Weights of a small transformer language model: learned positions.
Each number is 50 + 12 x the weight over its row's rms, rounded and kept within 0 to 99. Layers, rows and columns count from 0. The size before them is the row's rms in percent of the matrix's.

# layer 3 MLP up, 1024x256, rms 0.0923, rows 619-673, columns 192-255
108:51 46 55 54 59 61 46 61 17 58 75 26 44 54 41 66 27 57 45 68 41 38 51 42 58 48 19 71 50 53 40 51 58 55 38 47 49 53 42 46 43 53 48 63 40 40 36 65 60 48 55 65 34 20 47 41 27 54 66 58 59 43 35 47
086:59 53 58 46 52 40 57 73 51 50 35 40 40 50 53 43 53 51 30 35 60 76 56 35 44 65 46 52 49 54 43 59 62 70 22 41 18 47 67 59 33 51 43 41 52 54 48 44 39 38 69 44 39 52 47 51 30 54 74 48 50 52 30 23
107:51 68 62 60 48 46 53 28 35 43 68 38 42 66 53 60 41 38 43 51 48 42 38 58 43 64 68 62 53 47 58 47 31 78 48 45 70 47 44 64 51 54 44 59 44 47 60 61 35 61 46 37 52 43 46 19 49 50 66 75 52 51 31 57
103:73 52 57 64 57 46 55 42 40 37 53 58 41 52 64 52 56 38 70 47 48 45 57 63 64 47 63 45 41 46 67 70 49 66 59 63 40 40 53 49 28 46 49 60 40 43 52 65 43 55 63 53 37 61 43 42 55 61 73 48 52 52 51 53
100:50 42 56 56 38 41 63 51 39 41 60 43 63 56 59 56 58 50 64 42 61 43 60 47 46 71 33 33 38 93 58 57 63 38 33 25 44 57 61 46 52 51 50 51 39 76 40 26 43 60 55 55 47 40 60 42 39 60 35 54 46 68 58 28
092:74 37 43 58 69 46 26 46 57 54 34 56 49 43 26 36 36 50 50 51 53 55 34 20 56 61 45 60 59 30 53 40 31 60 39 57 49 45 46 52 54 52 48 61 51 46 27 51 75 36 73 73 61 46 58 45 59 39 44 59 41 59 47 24
095:67 43 75 36 42 75 57 52 31 46 64 27 49 42 55 64 03 72 45 61 58 65 59 84 58 24 34 50 49 38 45 62 44 41 61 57 40 58 38 50 41 43 53 44 42 32 59 68 66 64 72 60 50 42 53 53 36 57 51 45 57 54 42 37
099:36 33 53 32 45 55 47 61 47 56 58 62 51 32 65 41 34 54 40 50 49 52 55 51 52 44 45 35 56 43 46 46 38 44 57 51 45 59 51 36 36 31 44 56 52 72 51 66 32 64 71 58 38 69 35 47 34 60 49 57 45 42 43 27
119:47 42 44 73 57 64 57 48 73 47 36 59 45 61 58 37 55 51 52 50 44 50 62 57 53 43 48 55 46 32 46 27 55 62 49 60 58 61 60 29 60 55 58 55 55 67 54 42 57 57 54 40 72 65 28 40 29 71 42 56 60 54 55 38
100:69 55 37 67 77 52 64 56 51 70 57 26 47 37 49 37 36 54 49 50 53 51 38 62 65 29 49 29 55 71 47 34 48 57 66 58 39 46 48 46 35 56 54 36 49 62 43 45 54 36 72 69 40 41 66 49 55 38 38 45 55 53 40 30
091:32 50 42 51 41 44 45 48 71 42 42 38 64 34 43 40 53 59 70 35 40 51 24 52 47 50 47 37 45 66 42 42 40 41 50 41 63 50 47 60 54 49 45 46 45 27 51 67 64 48 52 35 66 59 48 40 48 46 61 31 67 33 48 19
098:63 44 52 65 44 33 55 32 64 35 63 64 42 46 54 59 62 73 61 61 65 61 58 54 50 68 38 55 42 41 37 75 35 43 28 51 60 39 62 28 41 61 26 74 42 54 28 49 52 53 54 65 60 65 57 66 46 38 41 58 42 49 63 41
086:35 31 52 63 67 54 64 58 85 40 64 65 56 55 34 62 65 57 29 56 51 56 60 53 56 60 46 64 24 53 48 41 64 39 68 59 48 47 64 47 56 63 61 34 64 66 55 51 54 40 37 58 43 59 37 46 67 43 47 45 33 43 53 41
097:33 44 55 53 49 65 38 83 62 41 50 70 35 60 63 38 43 51 67 65 50 28 52 55 58 41 68 60 43 48 64 47 38 54 64 51 44 60 64 75 45 54 27 50 51 45 35 58 38 37 29 49 36 57 57 34 52 28 61 43 64 46 42 40
096:64 39 58 66 36 31 30 50 56 63 56 41 59 55 39 67 47 32 55 57 54 49 69 50 18 43 39 57 44 41 50 29 53 47 37 43 23 64 48 58 44 49 45 50 59 90 47 56 61 35 44 49 43 68 28 38 50 38 62 42 40 58 48 43
092:62 52 59 54 46 45 44 47 59 36 63 66 38 57 58 62 35 51 36 44 61 63 50 69 50 40 61 47 35 53 42 38 25 68 57 55 60 56 59 58 39 40 51 50 62 65 53 77 46 89 31 60 47 58 35 55 61 41 69 51 43 39 66 87
101:58 61 42 48 64 22 48 35 41 37 37 48 60 51 84 56 48 55 59 50 59 23 31 40 55 58 59 43 53 64 61 39 35 64 53 46 43 73 99 54 44 39 61 55 53 67 38 58 46 62 66 68 46 53 49 46 38 72 48 55 32 74 49 53
094:44 35 54 50 57 56 47 47 33 50 43 47 56 68 48 44 52 42 60 52 53 46 54 61 69 54 53 48 52 47 60 34 45 63 47 53 43 50 57 69 29 46 30 49 67 55 49 52 49 58 54 46 39 49 37 42 67 75 52 67 24 73 39 26
088:54 28 51 36 48 40 74 61 71 69 52 59 62 58 40 50 49 60 52 53 51 47 60 83 56 58 36 50 41 52 57 61 47 72 28 41 66 54 42 47 53 52 51 49 33 50 63 29 39 85 44 64 31 48 48 65 44 54 58 55 61 47 53 44
105:31 38 40 46 53 34 70 48 44 59 61 55 32 46 50 53 59 47 67 55 45 56 43 57 60 49 49 60 35 50 44 62 33 58 59 33 58 52 48 62 37 38 40 42 53 56 55 55 51 50 44 67 66 44 58 50 41 33 40 57 40 50 48 52
096:34 49 31 45 50 58 51 46 40 43 58 75 44 44 59 25 53 44 62 41 44 40 60 64 55 47 27 50 48 63 41 55 39 48 59 57 46 40 45 48 33 27 61 51 52 74 46 50 38 55 48 59 27 50 64 52 37 39 61 59 20 44 62 43
113:47 42 44 42 51 44 32 40 48 47 56 34 32 49 39 55 46 51 74 57 49 43 53 38 56 64 39 51 55 50 42 46 16 63 62 60 37 36 40 37 37 52 67 36 43 38 58 48 58 39 33 49 48 59 50 61 46 64 49 58 15 43 64 68
097:56 58 47 38 63 59 58 43 52 44 56 59 52 39 43 45 65 36 63 64 58 85 60 58 62 57 41 38 53 57 43 58 71 30 50 46 67 65 47 39 47 63 32 65 45 51 55 39 39 50 56 56 50 65 53 47 49 45 45 51 52 41 58 63
095:18 43 41 30 43 62 44 62 56 35 60 38 62 43 43 52 58 53 66 58 67 58 48 64 47 39 47 44 38 58 64 40 39 36 40 57 47 33 70 55 63 37 55 56 32 55 53 51 65 28 58 53 53 50 24 75 46 47 32 63 60 42 30 49
102:77 47 56 34 62 45 32 68 55 38 61 54 46 43 41 45 42 50 56 42 37 59 38 38 56 61 31 66 49 61 71 73 26 51 49 79 30 46 46 52 49 50 46 41 53 54 50 74 43 46 42 87 69 55 45 41 42 41 43 45 57 54 44 59
089:65 41 68 56 34 62 50 60 46 52 39 59 40 33 48 62 68 61 65 38 51 46 53 57 57 61 53 24 41 50 54 50 48 37 50 46 38 45 40 61 60 55 60 55 55 62 53 38 35 37 20 52 34 63 48 41 38 49 63 39 51 60 59 28
098:48 34 63 32 52 34 67 51 73 53 59 37 47 71 48 55 54 67 45 42 63 42 56 58 44 51 44 53 54 83 59 35 52 48 48 53 41 45 51 61 35 69 32 41 67 45 53 49 55 44 46 45 43 52 30 53 46 57 42 76 40 37 63 50
102:60 47 37 47 36 76 61 29 37 37 71 79 50 52 65 45 44 34 61 40 50 43 33 69 61 42 42 55 67 70 73 49 45 51 44 38 52 45 30 51 37 48 46 50 54 64 45 54 42 63 64 49 64 36 50 62 54 45 46 48 38 37 75 66
098:50 44 39 54 56 42 41 45 37 46 61 36 47 41 14 43 50 42 44 46 48 38 64 63 69 51 54 48 26 44 68 55 42 44 47 76 43 54 27 61 35 14 36 51 43 68 37 59 51 51 66 56 57 62 43 41 44 47 43 42 68 28 54 43
104:65 54 40 46 35 42 60 70 54 59 64 44 66 69 70 48 65 48 50 52 42 39 57 50 39 42 53 50 35 71 48 53 71 40 68 44 58 44 46 85 50 51 36 53 52 53 39 49 52 39 41 42 51 63 34 72 36 33 55 48 40 64 54 50
099:57 62 52 37 49 50 52 63 40 59 82 50 61 68 51 49 35 67 45 32 40 35 38 70 60 56 59 60 31 69 21 74 44 60 52 45 50 38 40 55 52 69 48 73 43 40 32 41 75 58 52 49 55 38 45 54 47 26 27 43 45 50 34 58
097:46 50 21 55 52 70 46 23 48 34 56 53 59 33 61 39 56 62 46 61 51 48 40 56 56 59 67 19 67 43 59 19 36 53 49 30 56 61 35 68 48 34 72 75 46 81 57 52 50 79 63 72 35 63 49 54 47 58 48 48 57 20 39 35
093:45 54 36 85 70 47 70 52 44 50 73 42 53 61 54 35 65 66 43 38 53 49 43 46 49 55 56 36 11 48 40 29 33 63 57 52 46 45 57 41 41 59 43 59 56 53 68 59 64 79 46 37 56 52 41 65 72 65 55 41 53 55 56 39
100:22 57 58 68 48 60 42 36 59 46 77 69 36 56 49 45 44 46 43 60 70 49 58 69 48 38 38 33 37 59 53 68 48 54 35 44 39 44 43 45 70 44 50 68 38 60 60 30 37 39 58 57 46 38 57 51 65 52 34 46 61 50 57 38
114:68 57 64 45 52 57 57 50 49 57 63 56 57 42 43 45 70 56 20 42 58 49 52 37 40 55 61 50 31 38 52 47 26 64 53 62 54 46 46 45 47 47 62 41 48 53 33 51 42 61 51 46 41 39 45 61 34 61 61 43 55 62 47 70
089:46 67 73 37 39 47 39 56 50 27 31 59 45 64 66 52 57 36 48 58 40 50 60 48 63 49 51 68 54 39 41 59 54 75 25 44 33 67 70 60 49 59 70 47 71 57 61 20 57 43 63 56 52 63 51 23 51 36 52 44 72 46 35 57
081:52 58 43 41 60 35 64 34 80 08 61 39 36 61 43 57 46 64 49 62 50 54 55 42 46 43 49 65 43 51 56 62 38 54 84 46 40 57 38 53 47 49 33 26 55 61 60 59 57 65 46 60 40 39 42 59 48 56 54 43 43 51 69 59
102:45 39 58 32 34 62 50 48 61 51 65 47 50 25 44 65 31 38 25 52 57 41 49 42 44 47 51 45 35 51 58 68 60 37 68 53 35 54 44 43 58 56 35 48 55 62 44 77 40 47 47 45 42 31 41 50 52 30 40 62 29 24 30 53
105:45 59 54 61 43 68 72 55 62 63 59 61 55 51 58 60 51 58 51 61 67 50 38 36 58 48 62 43 48 34 47 56 44 54 78 58 37 75 58 31 44 50 53 66 48 44 54 56 45 37 49 33 44 65 55 69 44 45 50 46 64 61 33 61
090:61 38 69 57 46 61 49 50 46 72 48 46 33 28 60 50 27 37 45 53 65 49 64 52 55 15 23 72 39 70 64 49 56 31 34 50 40 52 38 57 49 45 48 43 47 43 48 44 57 45 35 65 28 47 47 40 52 47 44 43 70 30 43 42
101:58 52 39 52 59 34 64 39 48 60 39 50 49 44 54 30 36 52 66 44 68 40 57 72 64 54 55 32 64 69 45 55 58 62 67 34 33 53 51 46 39 51 44 45 26 41 50 44 49 53 41 40 61 50 77 46 45 54 42 68 45 12 45 52
103:71 54 59 56 55 53 52 33 43 59 54 59 33 30 45 51 51 36 59 74 58 52 38 33 38 33 61 44 48 62 43 43 67 47 38 31 55 42 56 46 62 55 65 49 35 60 63 28 34 50 70 57 55 45 54 61 24 43 42 36 43 41 42 38
109:25 71 52 40 42 47 36 44 60 38 27 37 55 52 71 56 74 33 54 57 53 42 56 42 59 68 44 72 39 47 42 34 38 44 52 42 62 45 46 65 34 57 39 40 55 57 48 55 60 48 58 75 36 59 45 47 36 59 51 36 57 57 53 70
085:53 57 50 73 48 41 44 26 48 37 54 61 54 56 54 61 71 55 57 50 49 38 44 73 45 78 38 52 44 66 85 47 53 65 27 57 49 62 51 47 52 46 55 38 65 46 48 64 46 46 53 49 28 53 43 55 53 43 53 50 57 42 69 52
088:49 68 44 38 55 62 47 55 51 49 38 67 43 47 49 49 42 55 63 59 62 42 49 55 46 42 41 51 62 53 44 51 62 54 41 44 22 63 30 57 56 36 42 55 60 57 36 51 26 64 55 60 53 49 41 45 37 47 45 57 65 48 34 36
080:59 53 53 61 48 52 59 55 54 49 46 37 74 40 56 57 42 49 73 40 52 54 62 58 49 33 58 55 56 58 44 52 58 42 61 59 64 56 44 56 43 54 70 36 50 40 62 48 43 35 56 31 30 41 40 36 37 36 67 66 45 49 49 50
095:43 74 45 69 56 54 44 57 61 52 63 56 48 38 64 26 31 36 48 59 73 52 38 60 42 56 44 29 51 50 38 60 41 45 48 54 68 42 38 16 48 53 69 55 22 55 63 39 27 31 50 53 62 61 48 46 41 49 49 55 58 71 36 56
092:54 31 53 50 74 68 31 48 63 62 51 33 47 62 68 75 62 33 53 49 40 40 64 38 50 46 46 35 68 50 58 56 70 56 34 32 31 59 42 39 53 35 24 44 55 44 58 58 45 51 68 53 70 31 58 63 56 37 52 55 61 41 62 33
093:57 23 41 46 45 57 44 49 56 51 52 41 75 45 52 19 48 71 55 47 68 27 50 44 52 56 70 65 50 48 70 51 33 50 45 47 30 50 32 71 44 57 49 56 53 43 47 40 69 54 46 52 63 56 61 32 36 60 39 41 36 60 69 43
097:54 43 44 73 50 49 53 36 47 53 44 71 38 41 55 60 57 46 44 37 27 48 73 58 31 38 40 47 76 60 37 37 51 53 42 42 49 55 37 44 42 49 46 41 59 42 31 53 58 47 51 71 29 80 56 54 36 44 69 42 63 49 35 48
102:31 43 19 64 41 34 35 54 58 54 51 58 56 54 56 39 31 60 43 31 48 67 54 54 50 33 63 38 34 52 38 60 52 54 56 56 45 34 46 30 45 32 53 46 48 34 58 66 37 39 45 22 36 32 43 39 50 34 45 43 56 67 61 52
101:48 51 57 53 56 57 45 39 65 51 48 51 59 59 37 35 60 37 62 58 40 64 47 60 56 39 59 37 65 65 39 33 59 43 58 44 57 36 44 31 44 55 51 47 50 65 54 53 63 68 66 39 41 67 63 56 26 39 42 60 68 55 33 42
100:40 34 55 42 74 27 54 66 37 60 28 40 85 44 54 38 61 30 51 42 37 36 56 56 55 24 23 40 41 56 56 59 52 47 45 54 54 50 65 47 48 59 49 61 61 67 66 38 71 69 52 50 63 57 63 49 53 52 55 39 21 63 27 50
099:62 45 51 48 54 30 33 53 34 61 49 60 48 45 43 58 61 34 62 40 58 53 59 57 28 37 68 48 41 54 54 31 47 26 65 31 41 18 45 79 76 33 38 47 36 63 44 48 69 62 44 39 43 36 62 54 45 53 79 46 48 49 37 61
125:54 36 61 32 45 59 43 39 62 41 58 48 63 62 62 53 55 47 40 63 52 43 48 47 54 69 57 57 50 63 41 47 37 77 63 27 40 72 52 43 52 52 47 34 46 39 37 35 43 75 56 53 47 44 24 74 47 19 60 53 29 64 44 48
# layer 3 MLP down (transposed), 1024x256, rms 0.0846, rows 619-672, columns 192-255
099:48 44 53 41 56 70 44 72 52 56 51 52 75 53 70 46 51 51 42 41 40 54 49 66 43 50 56 52 60 39 57 42 58 33 38 72 69 33 27 50 90 29 63 49 45 40 55 40 52 42 44 68 73 37 22 57 58 60 31 44 50 51 45 51
097:58 46 36 49 63 67 72 41 57 70 32 48 47 33 50 54 66 43 38 52 61 35 51 39 40 42 24 74 50 47 49 61 52 49 66 51 48 60 56 20 51 46 45 38 33 39 59 47 76 35 53 60 38 52 57 70 52 54 44 53 62 56 46 65
104:50 32 50 37 45 56 56 73 33 73 64 39 52 45 67 34 39 50 42 62 64 44 32 57 73 56 59 54 49 45 61 55 42 44 64 37 45 35 60 59 50 70 40 65 43 50 62 44 62 60 61 65 44 58 37 39 48 60 50 46 27 40 45 57
111:39 55 62 58 52 44 46 31 65 36 45 46 64 70 41 58 53 64 50 52 65 28 61 52 52 54 36 37 50 46 66 37 66 53 42 56 76 62 25 64 40 40 41 66 64 60 50 60 33 40 57 46 24 44 48 39 46 41 48 60 59 36 33 51
104:57 41 41 36 58 37 36 52 43 55 64 52 73 15 36 15 29 52 51 56 52 57 36 51 70 58 80 50 43 39 53 60 60 54 38 64 47 45 54 60 42 46 52 58 59 36 49 46 46 31 59 53 48 58 44 56 47 47 43 53 53 59 40 50
105:38 32 71 34 55 73 53 45 51 68 56 27 34 60 53 66 55 42 50 39 31 62 49 48 37 44 39 28 42 72 68 49 41 40 42 59 44 37 72 55 25 64 31 63 66 61 61 94 42 49 62 40 61 56 43 47 42 52 61 41 27 46 54 53
104:55 40 41 56 74 46 45 47 34 58 51 41 24 48 35 50 51 77 38 43 74 48 47 56 52 55 35 56 36 49 55 40 40 57 53 58 37 43 60 61 48 52 68 47 51 68 49 55 72 64 61 54 48 62 51 72 59 59 31 61 34 41 45 76
102:51 75 28 54 87 30 39 60 47 45 51 47 61 58 55 42 30 55 40 31 17 37 38 50 55 45 44 54 48 52 41 60 45 45 37 60 53 39 44 37 50 59 33 64 31 32 40 54 45 50 50 53 78 51 64 46 42 41 39 52 48 66 71 76
117:50 32 43 51 45 59 50 37 64 49 66 47 55 51 49 61 36 64 37 48 66 41 44 47 41 63 29 24 56 19 28 73 43 36 39 48 35 18 46 44 45 57 30 61 32 41 66 63 35 60 42 47 65 46 59 49 64 65 47 45 52 45 33 64
100:68 63 40 61 61 63 58 23 55 73 44 38 54 45 36 27 47 39 53 39 60 58 43 44 57 53 38 35 47 74 38 35 58 70 55 42 56 39 50 29 66 53 54 31 44 60 34 40 62 49 59 47 47 73 44 50 52 82 40 55 41 39 31 59
106:70 51 54 45 50 37 57 68 43 40 55 53 45 38 60 44 55 33 54 50 60 62 41 58 53 50 61 43 59 59 51 42 28 47 36 34 56 57 56 69 44 52 39 61 49 31 55 35 48 58 51 34 53 38 59 66 47 65 62 68 28 49 50 53
098:42 27 55 47 57 34 49 63 30 48 60 67 55 64 29 47 69 42 47 55 60 54 45 64 45 19 54 25 56 26 38 46 63 49 47 46 22 48 49 30 59 66 37 57 43 59 51 47 39 40 66 54 51 68 63 46 53 56 68 53 55 39 59 65
090:35 31 61 52 47 52 36 51 45 57 22 52 62 58 65 55 50 47 62 52 47 70 59 39 59 53 55 57 76 20 41 62 29 61 46 54 44 58 70 43 54 55 41 36 25 45 31 46 30 57 41 34 51 61 50 68 33 37 31 61 50 53 69 46
103:60 45 56 62 63 46 17 32 36 55 53 56 43 56 32 49 66 34 58 46 69 32 48 26 65 40 32 38 49 43 39 77 50 55 47 66 82 29 42 58 73 42 40 47 50 73 27 65 45 38 63 43 61 49 45 54 39 64 58 33 40 47 18 36
092:54 56 56 32 62 55 24 47 72 61 61 62 69 47 64 38 56 61 46 27 38 59 61 32 37 75 45 28 51 32 46 43 72 64 53 54 66 74 48 29 59 57 45 37 64 48 48 42 44 62 41 34 35 50 55 27 55 48 41 56 45 56 60 46
100:65 52 66 31 30 57 65 62 71 66 47 53 56 28 52 51 34 52 59 68 68 52 75 43 52 52 38 39 68 43 70 64 57 53 49 51 37 60 56 64 71 61 46 44 55 55 45 44 48 26 60 59 47 52 53 51 38 69 44 48 33 60 52 66
102:70 37 77 53 63 51 38 31 62 63 70 62 40 40 40 40 51 65 70 13 63 62 60 49 43 45 62 21 45 43 56 45 54 50 41 71 36 23 49 55 50 55 53 70 37 52 75 49 33 62 42 57 86 59 56 51 62 34 63 40 60 56 36 39
095:45 36 44 37 64 54 66 24 42 50 40 45 48 51 64 70 44 50 44 43 71 53 39 50 47 32 61 46 37 32 48 72 57 56 57 47 69 40 43 38 36 37 60 58 54 54 48 30 47 47 55 51 34 49 69 47 45 45 49 50 61 42 57 42
097:55 50 53 38 32 67 59 31 38 44 42 44 51 53 57 35 45 41 57 47 47 55 38 54 72 51 59 31 36 44 67 53 41 45 58 45 54 38 55 56 37 30 33 56 50 60 47 52 22 30 51 60 59 27 23 62 57 41 35 63 63 82 52 29
105:43 46 37 46 55 22 63 57 30 61 37 75 26 44 64 41 42 63 76 43 43 43 21 38 42 37 30 51 33 60 54 43 52 61 56 46 58 63 57 62 56 52 54 40 53 45 69 53 46 47 55 57 67 44 49 54 38 32 54 52 64 45 47 40
100:38 60 84 46 42 72 53 45 59 36 43 54 55 42 65 63 79 46 66 78 30 34 58 40 69 70 65 67 46 46 60 74 40 76 49 40 58 64 60 56 54 60 62 57 33 61 44 68 46 54 41 38 50 45 48 37 36 55 44 31 44 54 42 53
106:56 70 51 37 55 31 45 56 40 47 41 68 63 42 59 44 46 47 60 41 46 45 42 29 53 72 46 50 61 42 32 47 56 42 62 52 58 59 57 73 70 47 47 61 41 39 38 28 42 45 27 56 62 68 36 52 29 48 45 60 51 59 54 42
096:53 81 61 56 43 49 57 69 55 55 73 59 62 64 59 38 28 50 40 50 47 36 57 53 67 43 37 45 50 50 38 47 36 45 42 51 63 52 52 50 43 53 58 54 51 59 70 46 41 62 58 53 64 50 43 51 58 36 26 77 52 63 34 79
097:42 58 36 56 69 43 41 38 49 34 44 33 46 45 44 58 53 60 51 47 52 36 40 43 43 55 71 69 56 39 46 47 49 22 41 25 50 34 60 51 39 58 38 42 57 79 46 57 49 44 54 80 37 46 37 51 37 30 46 49 40 63 51 43
095:36 51 80 49 37 41 47 50 49 65 56 61 71 37 53 54 37 59 42 36 46 47 63 36 30 31 50 45 61 47 61 44 57 50 56 57 65 48 62 42 46 49 69 59 42 36 72 66 83 57 41 67 54 24 60 50 48 46 60 45 45 51 43 51
097:49 39 51 54 33 56 50 61 46 46 32 49 34 61 34 42 53 68 51 53 41 53 54 65 45 39 41 38 45 55 54 37 36 61 37 66 36 58 71 42 53 63 55 77 42 43 54 42 49 46 58 50 53 50 26 55 22 57 50 43 61 53 28 64
102:49 39 74 60 41 38 49 45 47 33 55 65 45 60 64 58 41 51 59 40 41 66 37 63 48 60 53 55 54 65 49 58 51 48 62 49 37 39 47 59 60 57 50 41 39 48 50 51 51 61 40 33 50 60 61 66 71 52 64 50 41 83 49 35
104:38 43 44 36 52 43 36 65 36 64 48 55 67 50 54 40 65 53 38 45 32 47 47 25 51 40 49 36 42 78 55 56 47 44 43 55 50 60 67 44 66 85 28 55 46 54 62 33 60 52 61 57 35 63 50 66 28 38 39 65 51 39 26 25
099:39 48 52 56 68 54 44 48 43 63 35 35 53 50 53 65 41 58 53 46 43 54 60 35 48 44 46 40 43 59 56 26 64 44 73 70 48 57 57 50 77 38 46 18 39 43 48 64 56 56 50 45 88 42 61 59 63 56 46 53 29 45 32 46
100:39 36 56 66 53 38 67 57 39 61 57 52 24 51 62 66 50 42 54 51 44 49 50 52 60 65 40 34 32 25 66 39 62 45 51 53 52 45 50 39 63 55 46 30 42 30 74 28 55 57 47 57 47 35 39 66 50 22 46 46 66 55 54 67
102:45 40 62 35 71 23 54 69 24 50 64 45 51 45 68 46 51 65 49 31 71 49 46 61 49 37 54 56 62 50 34 56 52 38 48 46 70 43 22 39 43 26 44 60 57 44 65 53 55 04 51 67 66 27 39 56 42 75 37 50 48 49 46 61
093:46 57 64 46 24 24 36 40 54 29 54 36 62 55 63 50 53 46 32 55 47 76 44 47 65 41 55 71 41 60 40 57 31 52 54 45 38 47 52 60 63 78 64 45 37 27 44 47 69 55 26 60 51 37 55 29 49 47 55 31 42 51 40 39
098:40 39 42 43 49 50 28 52 35 59 53 54 37 40 56 48 52 58 57 28 54 24 44 39 55 55 51 48 53 57 57 55 39 65 55 37 63 73 52 60 49 74 63 53 56 26 53 44 69 58 33 57 50 45 68 55 49 52 68 42 21 45 55 49
101:43 63 57 73 59 46 41 59 61 58 32 35 56 38 35 58 49 53 44 68 52 25 36 55 39 62 68 44 65 57 38 57 64 53 59 36 51 46 43 60 41 59 58 36 77 19 32 57 46 43 45 35 49 34 57 46 40 38 65 56 60 67 50 68
104:32 58 37 52 43 60 42 49 71 40 48 48 48 52 29 62 62 45 48 55 48 44 50 52 37 26 66 34 45 70 35 47 72 45 40 66 44 51 38 55 30 51 32 51 56 42 53 62 59 50 52 53 33 59 58 43 59 44 54 46 45 50 43 26
092:54 42 60 67 33 36 49 50 59 63 69 27 58 36 37 45 28 61 45 65 70 66 48 42 60 64 67 55 62 53 53 50 47 42 41 29 35 57 48 54 22 63 64 45 63 57 38 49 57 48 38 47 64 55 49 54 34 42 48 58 67 68 43 51
092:36 44 30 56 28 36 56 44 36 54 21 64 56 47 51 41 50 60 59 39 29 30 61 62 39 28 42 53 52 34 61 62 43 63 48 53 45 51 47 50 55 50 56 53 60 72 52 55 46 38 57 48 50 48 42 51 39 38 53 82 59 42 39 32
107:80 45 60 36 33 50 31 60 73 33 57 53 42 74 68 38 39 51 54 56 43 78 47 53 29 62 48 58 63 51 41 69 45 62 58 51 65 36 30 63 36 59 39 47 56 56 45 59 58 43 66 38 45 53 59 65 51 36 57 53 47 48 48 45
093:78 75 53 75 76 42 59 60 53 47 53 49 49 47 37 52 26 44 46 55 44 46 45 35 65 55 49 50 62 62 66 41 74 72 53 51 82 37 48 51 41 39 46 55 75 60 47 54 49 32 69 55 41 49 66 65 52 56 43 58 61 71 44 60
100:32 34 65 41 51 57 60 35 49 50 65 69 32 57 63 65 50 58 49 55 59 36 68 55 50 26 60 51 51 52 54 54 45 66 58 41 59 37 63 50 51 41 36 36 33 54 45 71 69 60 37 64 58 65 39 45 53 56 30 56 58 62 25 58
097:33 54 41 58 65 53 17 50 64 48 54 44 71 38 34 57 59 48 50 66 59 56 48 61 52 54 38 55 73 67 54 39 59 45 35 56 50 47 54 50 40 44 53 55 52 35 58 66 59 31 38 44 54 46 27 46 44 51 51 64 66 50 45 51
109:30 20 46 44 51 47 44 59 43 23 54 43 38 47 58 54 52 44 27 59 52 40 44 54 47 58 41 59 34 67 30 64 43 31 56 51 41 36 56 61 68 50 44 36 53 43 65 54 52 41 52 54 48 49 57 49 31 41 49 48 72 53 39 56
091:53 79 27 13 41 51 52 53 35 41 34 48 69 49 60 47 45 57 51 57 63 56 48 52 32 30 37 69 60 55 74 58 46 28 40 34 56 47 36 60 60 68 64 65 36 30 54 43 50 27 47 66 35 54 51 68 46 56 47 40 30 44 45 50
098:52 61 40 29 29 50 58 45 56 36 32 52 58 65 53 62 43 72 55 43 60 54 54 33 35 33 58 59 41 24 30 58 38 68 49 50 56 49 43 56 61 49 58 29 66 19 62 46 36 53 47 54 45 56 64 74 49 73 50 30 46 47 51 53
098:49 64 64 52 45 11 44 43 48 59 58 38 44 46 41 38 56 62 59 61 55 54 50 47 49 57 53 43 56 42 62 49 48 31 52 45 43 66 63 36 21 67 52 74 70 68 49 59 65 45 55 52 52 41 56 48 54 55 44 27 54 54 46 44
106:56 58 38 49 48 60 63 95 24 71 66 36 57 66 62 50 55 59 48 56 56 35 50 48 46 46 43 46 44 65 58 49 58 68 81 63 46 57 64 42 38 34 55 38 55 63 60 33 53 25 40 70 39 65 46 46 52 46 59 47 41 58 56 46
091:55 50 58 27 50 52 40 30 77 54 39 39 49 43 40 63 53 58 46 39 52 49 32 38 49 28 55 56 55 67 69 51 60 55 30 39 43 60 54 67 58 53 30 51 53 37 46 51 55 46 30 40 37 53 67 41 50 64 61 21 26 51 62 32
092:65 45 61 64 54 34 67 47 54 41 43 70 44 48 35 43 56 44 59 70 33 65 40 75 41 56 55 53 65 50 68 36 36 29 54 50 57 67 57 49 39 74 52 52 42 52 35 47 50 45 39 52 42 57 77 56 57 53 60 65 30 36 65 72
089:57 53 39 35 58 42 41 63 56 49 52 48 57 51 38 70 65 77 43 38 42 62 67 34 54 44 42 24 59 53 53 52 56 39 39 40 65 66 53 29 69 58 46 28 71 58 72 50 30 53 38 34 31 60 61 35 47 47 48 49 54 42 31 45
099:37 44 52 53 38 55 68 52 51 63 49 50 59 52 36 29 45 74 52 51 45 58 49 33 19 56 36 28 48 46 73 48 63 56 51 53 54 21 17 52 63 55 55 50 42 51 47 37 39 55 57 63 54 44 49 53 52 61 45 44 67 55 66 59
091:66 34 46 51 48 54 27 60 66 51 45 59 42 38 59 52 54 28 62 41 29 61 34 30 46 29 43 63 50 58 41 55 79 32 55 72 47 51 47 49 46 29 54 44 29 49 39 52 54 27 54 36 52 43 58 44 63 45 49 28 38 53 35 46
098:70 51 22 54 45 48 48 85 61 42 48 37 28 39 61 38 34 49 38 34 52 51 59 55 34 74 43 59 37 57 44 58 44 40 61 57 36 55 36 57 49 45 49 49 38 58 54 46 32 46 47 47 66 35 37 55 57 55 52 40 53 56 51 78
105:44 46 41 45 53 39 54 46 47 62 46 33 47 49 61 56 53 49 52 42 65 63 33 82 52 35 55 56 33 61 54 52 57 60 41 39 31 63 55 54 59 45 26 51 28 52 46 44 72 55 45 52 44 52 64 58 62 47 72 44 45 56 47 53
101:35 42 20 65 30 59 59 59 46 51 34 59 51 64 67 64 55 46 34 43 61 53 53 40 58 55 45 61 38 42 77 45 45 60 58 51 78 46 27 52 49 45 59 49 59 75 52 45 35 57 51 48 31 40 46 56 32 56 49 65 42 45 48 33